config.yaml
n_layer: 8
d_model: 160
n_head: 5
n_kv_head: 5
head_dim: 64
d_mlp: 640
vocab_size: 902
activation: "squared_relu"
norm: "rmsnorm"
norm_place: "pre"
norm_eps: 1e-06
positions: "rope"
rope_base: 10000.0
rope_fraction: 1.0
qk_norm: true
attn_scale: 0.193
bias: "none"
tie_embeddings: false
parallel_block: false
extras: ["capped logits"]
init: "uniform"
init_std_qkv: 0.0365
init_std_o: 0.00645
init_std_up: 0.0365
init_std_down: 0.00456
optimizer: "muon_variant"
lr: 0.00729
beta1: 0.9
weight_decay: 0.0087
lr_head: 0.00522
warmup_steps: 0
schedule: "wsd"
decay_fraction: 0.724
decay_shape: "linear"
final_lr_fraction: 0.02
batch_tokens: 8192
seq_len: 2048
doc_mask: true
train_tokens: 119800000
steps: 14625
dataset: "wikipedia_en"
Each number is 128 + 24 x the weight over the matrix's rms, rounded and kept within 0 to 255. Layers, rows and columns count from 0. Numbers have three digits each.

# layer 5 MLP up, 640x160, rms 0.191, rows 511-551, columns 80-159
137117122149078132125081145107067072182091113131148170135119157142092121107139092126128119113128131151112142116128138145126150121124179139120167106103127096132080154100098147125087095172140115168103092115111140112153099129141100146157185142
167102142154154088099132182109107085140124099131110113144135120111127126138099143073115142132158108092191137141107100133099149166133137097113123142152143139085081145103141095156135106147168100143146119106139129149151141103163106161170121127
140105122139126120124144141109169113134110103110133136110114103139174186136105070145123131130137140112155091123114135122118096124149155151096121156138136143107097108129141147160149111126139154109117118145113158135084115166137159089143144111
090133115106136106109115104121136098155141088149167077122110113140150147128155130081144114111147131117092120134086141099142153066113136112108098099135137155137108161104137142113132141123154127139138105135135130137138094092124153143096134080
140103092138141125118162123066072119112111145118128143136109119096176138127138121159133089162122146136084125136130120113166153183136122176110127140089107116097156141122104133147096117137112115116098132181104145122138131155087138131138118122
121104132119154161113121110115120136140185111158126142142096141155118117084096138106125113092156148139132126145133143105178140099119146129140131129161166162124150092107093127097147121140072148122149198155115113114136161124159168104128127129
162099133138152101151122152137132075136127092114150168114144143123117147125118126064136125098164164126133112134196181123102155139097146154095188133152095082166101139091105141100127083125131134189128121098137106140156104153113106145155100123
154117138118128102130102134083125099129126122126148124139110095135120145115162113152159149133122088158142164125107086130153132151119128092084150140131130112132099125137108121136125095172101158132199148130171154150109141091125108138097109121
139130121106111129100159104152114169098095104102154111125110179170134129160117138116103154114135123112143147103141099118138093084112146136111120114144089154146154087094112132152091128140168149129150171091134118125150115125139115125135134123
153111126162118145119114101146109129128086108143123090182099100173106096110144107136154137189093147109139145143143112102139128114130105127101121111139120151145124153115186131111111177136131134148150155125122097116141158138088183162137125136
157114127186129151135140163093092120118136101117100166124165107105161100112132151175119160108122093151095114094143165154115104170117096142118128101080158147146132167147112151119132148158133136100109123107153123118133066153099100110162142084
123151162109123126152127172148100119095099110082107146101124142179106115134098154118139163145158146107125159136158134133120167100118081136089147110149135140102163107105139115106151144126124112073142168126123164140081135135163152130141156085
141140141129126117130112155106129123121101140152113135119120095139143144140083138108128122124138149133137168127124092170111101118164145127123134122173158128100069123106139181091094158105096106111065136147155122104106105164110099126148135127
172120100131124090157166116107153157148101192122144120107130136096094106067066101148129094159103140119141166122147127154128148110118139122123134105076117148107144106119166165093122168087157137138133078111122150142122145089107111208180136159
123123078173127150170189107098133122139128116130145138175142112109095105144108130145150093140114103150158122142151149111096114109111050120168128088102154141173152113139127138157118117171118121113113129091126144117099145179093133111111143109
091073130126135102113120120175101154150093136151161131152115097121158129078127115131109153119148184110120120123142160114129161155124129135140124147095125116141126115103138096128163113164147113125116138103103160141119117140132115114112118121
126098153182132115106147091097139116096118157158159161122172156154126090192109109098139132154119135074168117112135149112129169142153151144148117113049126106104104170116133091140135125141140138101143150136108126098094088115105118093103141100
143138124108192099122122109119137125138107123180127119111110116141127120134092102153118118129085111128153157124114166119137142150108089098093167096111144155113170158103129167135115099145128157121153178113126147129107116150091116126137123129
147079113122151137153113111133102139147143077136122118162100126095115143123158085114127102098136171112074120108126132104136121073179080094140111135130164171168166119112155187099127110108124106134137150103159126149124153128105111176086125149
133109143158117106114108137150104130110130082123143138129124133092132143099127185119148197133123132170111164175128138111083143128100161131167127140115163118174102146143109135127152156164161157094131137136163114160123106134127149137144120097
112160090119098117129123123106120115099137090133102138135126071061114106099107080100156113125172121142107139148117127110167113095085128148107134140157125112161172151090110147126126077148116117147157103148076130159121124109142082138117127093
155150095146137126131129125108156151115141128138141115146134129150155111123179091131138113106117146113154094106134164136101139134091130117181152128119160163154144163127156138097138142059130153131156106174138117134094125116154146109155099098
137125170179123149099144126086161097130151141146180106118144111142141124151136167152116103105143095134079093097108108122134142126137181117129125089128155091107122086096128176130070077131143131118084152115143109140107165133141110120114145103
151115158102111141154174147142151127116126160122100129133161101129132158065193150116152153104152105115162151146141109136141120128137167115153104130118158155110136138140115121142144117130102108119096103154135130143169172152154113178137151124
167143153132175113117161109165130156069131150120138167146101113124138087130116107150122130103089117101117081143127127113136110138107106080160164140073131096151115144166160115129117154132124154101126150139135131140108122113140160110182145139
128143100137104128147127113109099146106118119162128155131121149129106119107106162109108067126131118160101098121115102137145135107081124113152139169139094162139149093093101160159174136124114123135118131144171091101099104115140116149113129102
098106126156109093142122142117080173107097169172095125106090129118129156144096136128094105150146099133096142093137084127138208125124112131131176130099099139173095087116149125129160122167142080112156087125137123120134156112122142092157114119
096099111131149170103125146119078144110138122130116147150157106112096112111132129121085164140140136121107126123089122137152134150130164159137108149157122137087122120109131125141127142144131139065155125127105100157090127137136128105133149101
142152086108101108147093123122129126118078174105117110108167121124147159140170125122146148138116132146117103140117133115103120142120181142135132152134124096124140155154132127103140104161152129123056144133147114121108134134113124141113153095
149119130144144137143129088099124130169140139122092176145129096135076114110117165142084166135130134106115081165152144071151174127184130141133095109165126090142135106160112126151124107171146127100097103116122116137130145139110105141159130123
151127134121170128137124161107112097121135132145145125150133129134147127111082119141072135149096185146138134148104115153133116109180147090112125110124134161145094119130059110105115121146108082095139179123197125114122130106128141149152127144
139135110079120127173131155133137116128121135112084144130111083114152089137101121131133133132137119136169182107076153118149125114177102114145111160121134131156104165121193140117139137141148134146107122175119143084107110097134155115105164142
097100112108153135122126094133113099148155145158112134118102153170130084137134142126145084140159131159148112109067135150134114148161131143108165125134143153118083143111167103089147130123160101181146113135131125104138140133154127128141154099
141141146151120110136078116106127165071122134142145144163145171086154113090106144145102147106153203124133089111142110136105159104158135120080146132133152172170169136123152138122096130150143120119080122089130163108090119121178125118107153141
144083129163129138128162140119114090152147124093135125086100138131148093130154180115155119133166151129146070152099144138112150125148137136147130069180175115158135102094092076115122139165149172131109154118140149153127136112127113131142138119
135116138122130118116125112169158087149094122107096146121123102115112108149122139167129097174137179150121155138106049106142147115090114152101121066144120138172165178113132113141135128130135140126102112149111113122121104161107131118108107088
137128127117131134143121145127113119131124108123100139145114121111128151100162121152097162136132111130138140096133116129183128151108067155127096132144145143113139139137189112103123157109139139120127171135112097100125144115131100108155121093
123140128107160113133126163134123183154109119159135120123105128151136114148140113163131161128156125113083127130124132142151135082103101150117145100125160106148087111154110128108147158127156137090150139130133138143125129123121109106127125079
135123130136110106101097111125166147169172113160148059113125101125096092111127134079150148095120195129077144131107148106152106113136140115115129128061137132160104091086149173126125173131146141148098145151130095143124122107136109092100102167
135128124136114153174155165154078106124161043130124147129091123114145127121166139148136156134118110105106152113144069143117126134168134099126113146139094121155092114163111164107160130126120114111123066111125131145172185113133130073128130093
142135135119111106113163178137122153103106087167133103130164103079118097097087079107165130116121148114116162117107132103137157133108123105104150143178124123131129160106124134124174082167171114127117156152089147108083113158174107131077127108
# layer 5 MLP down (transposed), 640x160, rms 0.0468, rows 511-550, columns 80-159
159150135135163138121098147161141150098114129122132075113150089133125123113152143089210103087131135115104127136121095094156123159098119096112079154108155112099134132160138131127111133086172135141120145146139120131104164126112139140109123122
120143134099169107127109158155140077154141131128050130148106101099109141096169124113162144111165115142070129138115143180146150158112118140119131132144109150129132173163119119120100134134086090124109182118088152131088076142159132149134150130
127115115129104162107156110124145142136193143127133130146148150156128167085115114170147125123150131146142160125153129146109103163169143122117087123161113124131093123188128148105128117103109096135165143108126122145123122153115117152145126102
127140101130095130173085160140196147116151165135091100144121115122137123120099152165132144178125115108088120126144130182151116141131141109158105157134152120142117113147133144147135148095088144084104093122113127107126151172141108136105078085
100121158125124155155153120109155131155121117133160108132173118143147160141156101103078140101099106096147142183130133171101110125164104140110146134077102133122140100161109090112095163127142122116142121120185141120147162113117131161124176161
135109117151127114139135108143124101094124166086133125116124118129124110104148152105104122134115122141106116146126136122131131104125148134119147070151121124183144155141137120112151138106132128102137143162112151075128117117142097129058111113
152100142139144126115138105087136098157152131148143134093083096110135141135183139118181117093099153117106166156150103157124157174127126109156141159104066085112122090128158149141119083112152117119093200124103129142106131165116098083103160193
124136079175155111148126140174160113132159108132107116122138123120143134128086101148167105153130166151138094125101125157128139128144134086149140103146146140127116154137146125140151120119165080148143081103174143142144087140104117104128121087
122139123175121126155110104120122076124151158168114140155096092090132085082107124126153158158146143177107091129158142135150124094160143108109144148079109091124095178139136147122134154113103134135137139155112090153122157093138126153183122099
140111107086133172142085146131142123131087088084103195132081118116152163120162103080150077166135143156147124116147150147147154110098124105133151161118104112101120135129175157158144173141140153147118136092128088121116146115153101107141095156
119111147156157108159132092112119151111156166124111113116114114110116101124152112117124134092164102143082150115088107106097115125112134195112129107069143126146113104110128146132118159151162135092160122140127134085094151141091197156160119115
150152139141100159128156130077130171098103149158129148154161131166111119139141127190155128102109157142129108152121072122184108119141147138123143125113131151154075099087118115153152127147100165144162116157136130173114142136154123105131146159
122155134126108156162128173144126094116156156118168145191152127098140116123146169130105137086140081181097121137140154128143127124103106073128137121141129144136183131146137146122127120119067050110124134131143121089108121140124129129169136162
145147126142104140156095133129090121104079119092140125154151106118104143125130129104082137118125184118137091098060123120122118132127130135115148142156130142108146155123140125124146142125144161095100147135134086084117147135133130130114147114
106124174136117102093122146121101104134173162151171196084158084131113123166132131151108147152134154139089173110130146110138081151133134100145136150143137096097143151165125122109103115140120140123109150176094097182116144163111115141153124103
151120139127155146138132134168132121117179120137086111170143139118133164133131109104119158130131109170149127097111096120160085123156119101145094128148173149099142136138154126113124110122120097134094079134094101108132133106172176120138133124
133090114122105123166105116124090091149121127119150129132122153137142145118151136114131153133128139119127092179133112135128126157155116195087161152094109140114136169089157129128133145123163130073116111076228173137169176119099115107093143156
152118146172113129131156094119100096156135102130123138128077104089164146155164119155181141116117145116112098116133138129123131119094139141086129109101118150140160096132108104126107127147111189109128143147091131122106159105133136053147113156
125119152131146144102093144095093136123184130129155115123126105119137121113136119071105122121122121116093115108145092104136117122147142127120139175164120089163144201131129146146126072143122135112123133131147117117132131078101113138089120093
121112111163119154110120110116145172112147153129117129189113159138151126105156115114099112144122157115140096106087128132157129151136095124178124108179095086102093136141167113104129141149101148135156128175085133159134142124122124109091149146
124138133144098144144120164095175103137102157132160086091110140133160128126150099144155135137116128104105133144105133125133105136169126126119143109122164139066169096105118085139116157141125162145096151142132110124108156096127117139091118164
105122168121134116106124134116135135091126136090145168097129147112163136117094148126158161120130100096151127097139130144162084080162147144103096111106175111123116090104137114174142129083050157159134141127135105113137156102129111164099117137
113143097143167154138102142114112112147116111173159115108178164150133099092132145116113098117100149153123110138108093110154110141137146150135144158183147134110142169148168124098091142139153102168137141140126127117131145119126167108156136121
114134103161097100121127150104120087132146143140157132103142168112090079141104100162132123160140107152131079090128158131086138140130109102131136138158098152110136167109158136136157110116107139123104096088125147137102087111123163104097131133
108138112132125124079171136122099132143141100117144106180096128141174134146117106104090124104136160123137141120081086144127159152179110131157104089155122121119148137141088122122123088120152109135156143131130109153144144098102094136095107188
075179122153114134168109143155114137144128145121139076123139131142096119120075145156070140155127130117189103100143105106087082158103129151135142151122121141144122129153140116093134116160113073086112106104126129089126156137102142133147098127
181152154148151119140109110158133154135121099090081143160152139156096133127131124132149122071161131143137099137140132163117099120134129082108121148145168088089126129121132124119157122115136192143143167123170112125140121166160146114119135096
134104148105140109119141107128132136102152110165132111079138126115123121092134137126137127100130119140160135125155122126135192149139125098107165117096160143127130095080119116094124137130150100076100109144134185147107099103169163091133125132
111101122143148121094120130125097137129176139125141121131141119144146103112104133096109137150148104112115146132135099138128135128136099109104164117121117110122110108093118125133159100106133129140146087099181112114117111122122120120140089150
099133078160096103144161121080093123134142162137135120080142182126120118129107079116145128122093150091088122182127153117104176083188116085072101100180103083165126174138128121134131128109141131149146164126137137144104121117109110132149117124
135129116136091130132140093127120111106157125125109096116125139108135117093120127173151145118093158115151123122144096111093157156108128144117127114122138105134179132145140129102139116107113167163107097129131128129172149146138138176149124134
161139102147111140119134099146138097111129106131175099161113176117196097134150121132134084153121084130118125122160125134160148147146139087119181118089111120150155151121125125130113139121054090119105115077168120124128147137139141109117102113
159111151135150157112165081132107141145117121150146110135160133118132138119108143150144106140092140134111134133169109140164154145150133146129082145137123137137131118136058109140130117152078135051145068139118129132107178078111118102103072133
126137089139148136097108158161119122149108149101139113128117128138145107149101140122140141127171142097131170145152140162136139092142093128175165132145139114086184116140121149126114098163147151190156134157124133161139129091119085144088118103
115152149125143160148070085104119126113097128088162138142144065127155162113118172141081151100120144088122116104176112134155126147165127130114127128124114106123114114084120106185096124091110174137107155119174113133101186128107118132098122157
129124128102116127183171134124139136128088120136138140145138108163144144162158079134092191128125098167156108137115149135128120153117188122123167151105139124130112081129124117085116157178128164107149085096139164114103133139115125111140128123
145083153152127138107125098159107159135112087139122145149110150148137106126119113094157120140153144141140133106132124141098097157099168141162169110111126118165059142116128158149146146119135137119179093115117136128170082122153131118103117108
154111149130068116152143152130130092149126133114128101148116122133186181107092104105151103109078128137077125096118121137113121144074125153143065116125118165082144094141119089132173119135123094113142160092125151100127144136124147160112109146
160130138116100122131171156117129098122137130109118113121123142196158114130065158088134145123146117158114154097134101119174091125166155138133172124133143163135168105099109109105157123140129151136135065148127127081126125126096119126129142121
143112150150090106112142123125109135125154102124125133103090117149098122139088090149112151126105105138137173096157144163092155128128136117151128110123134149124126099158137128150126153105154101086135126128110140106122125090132141100162099154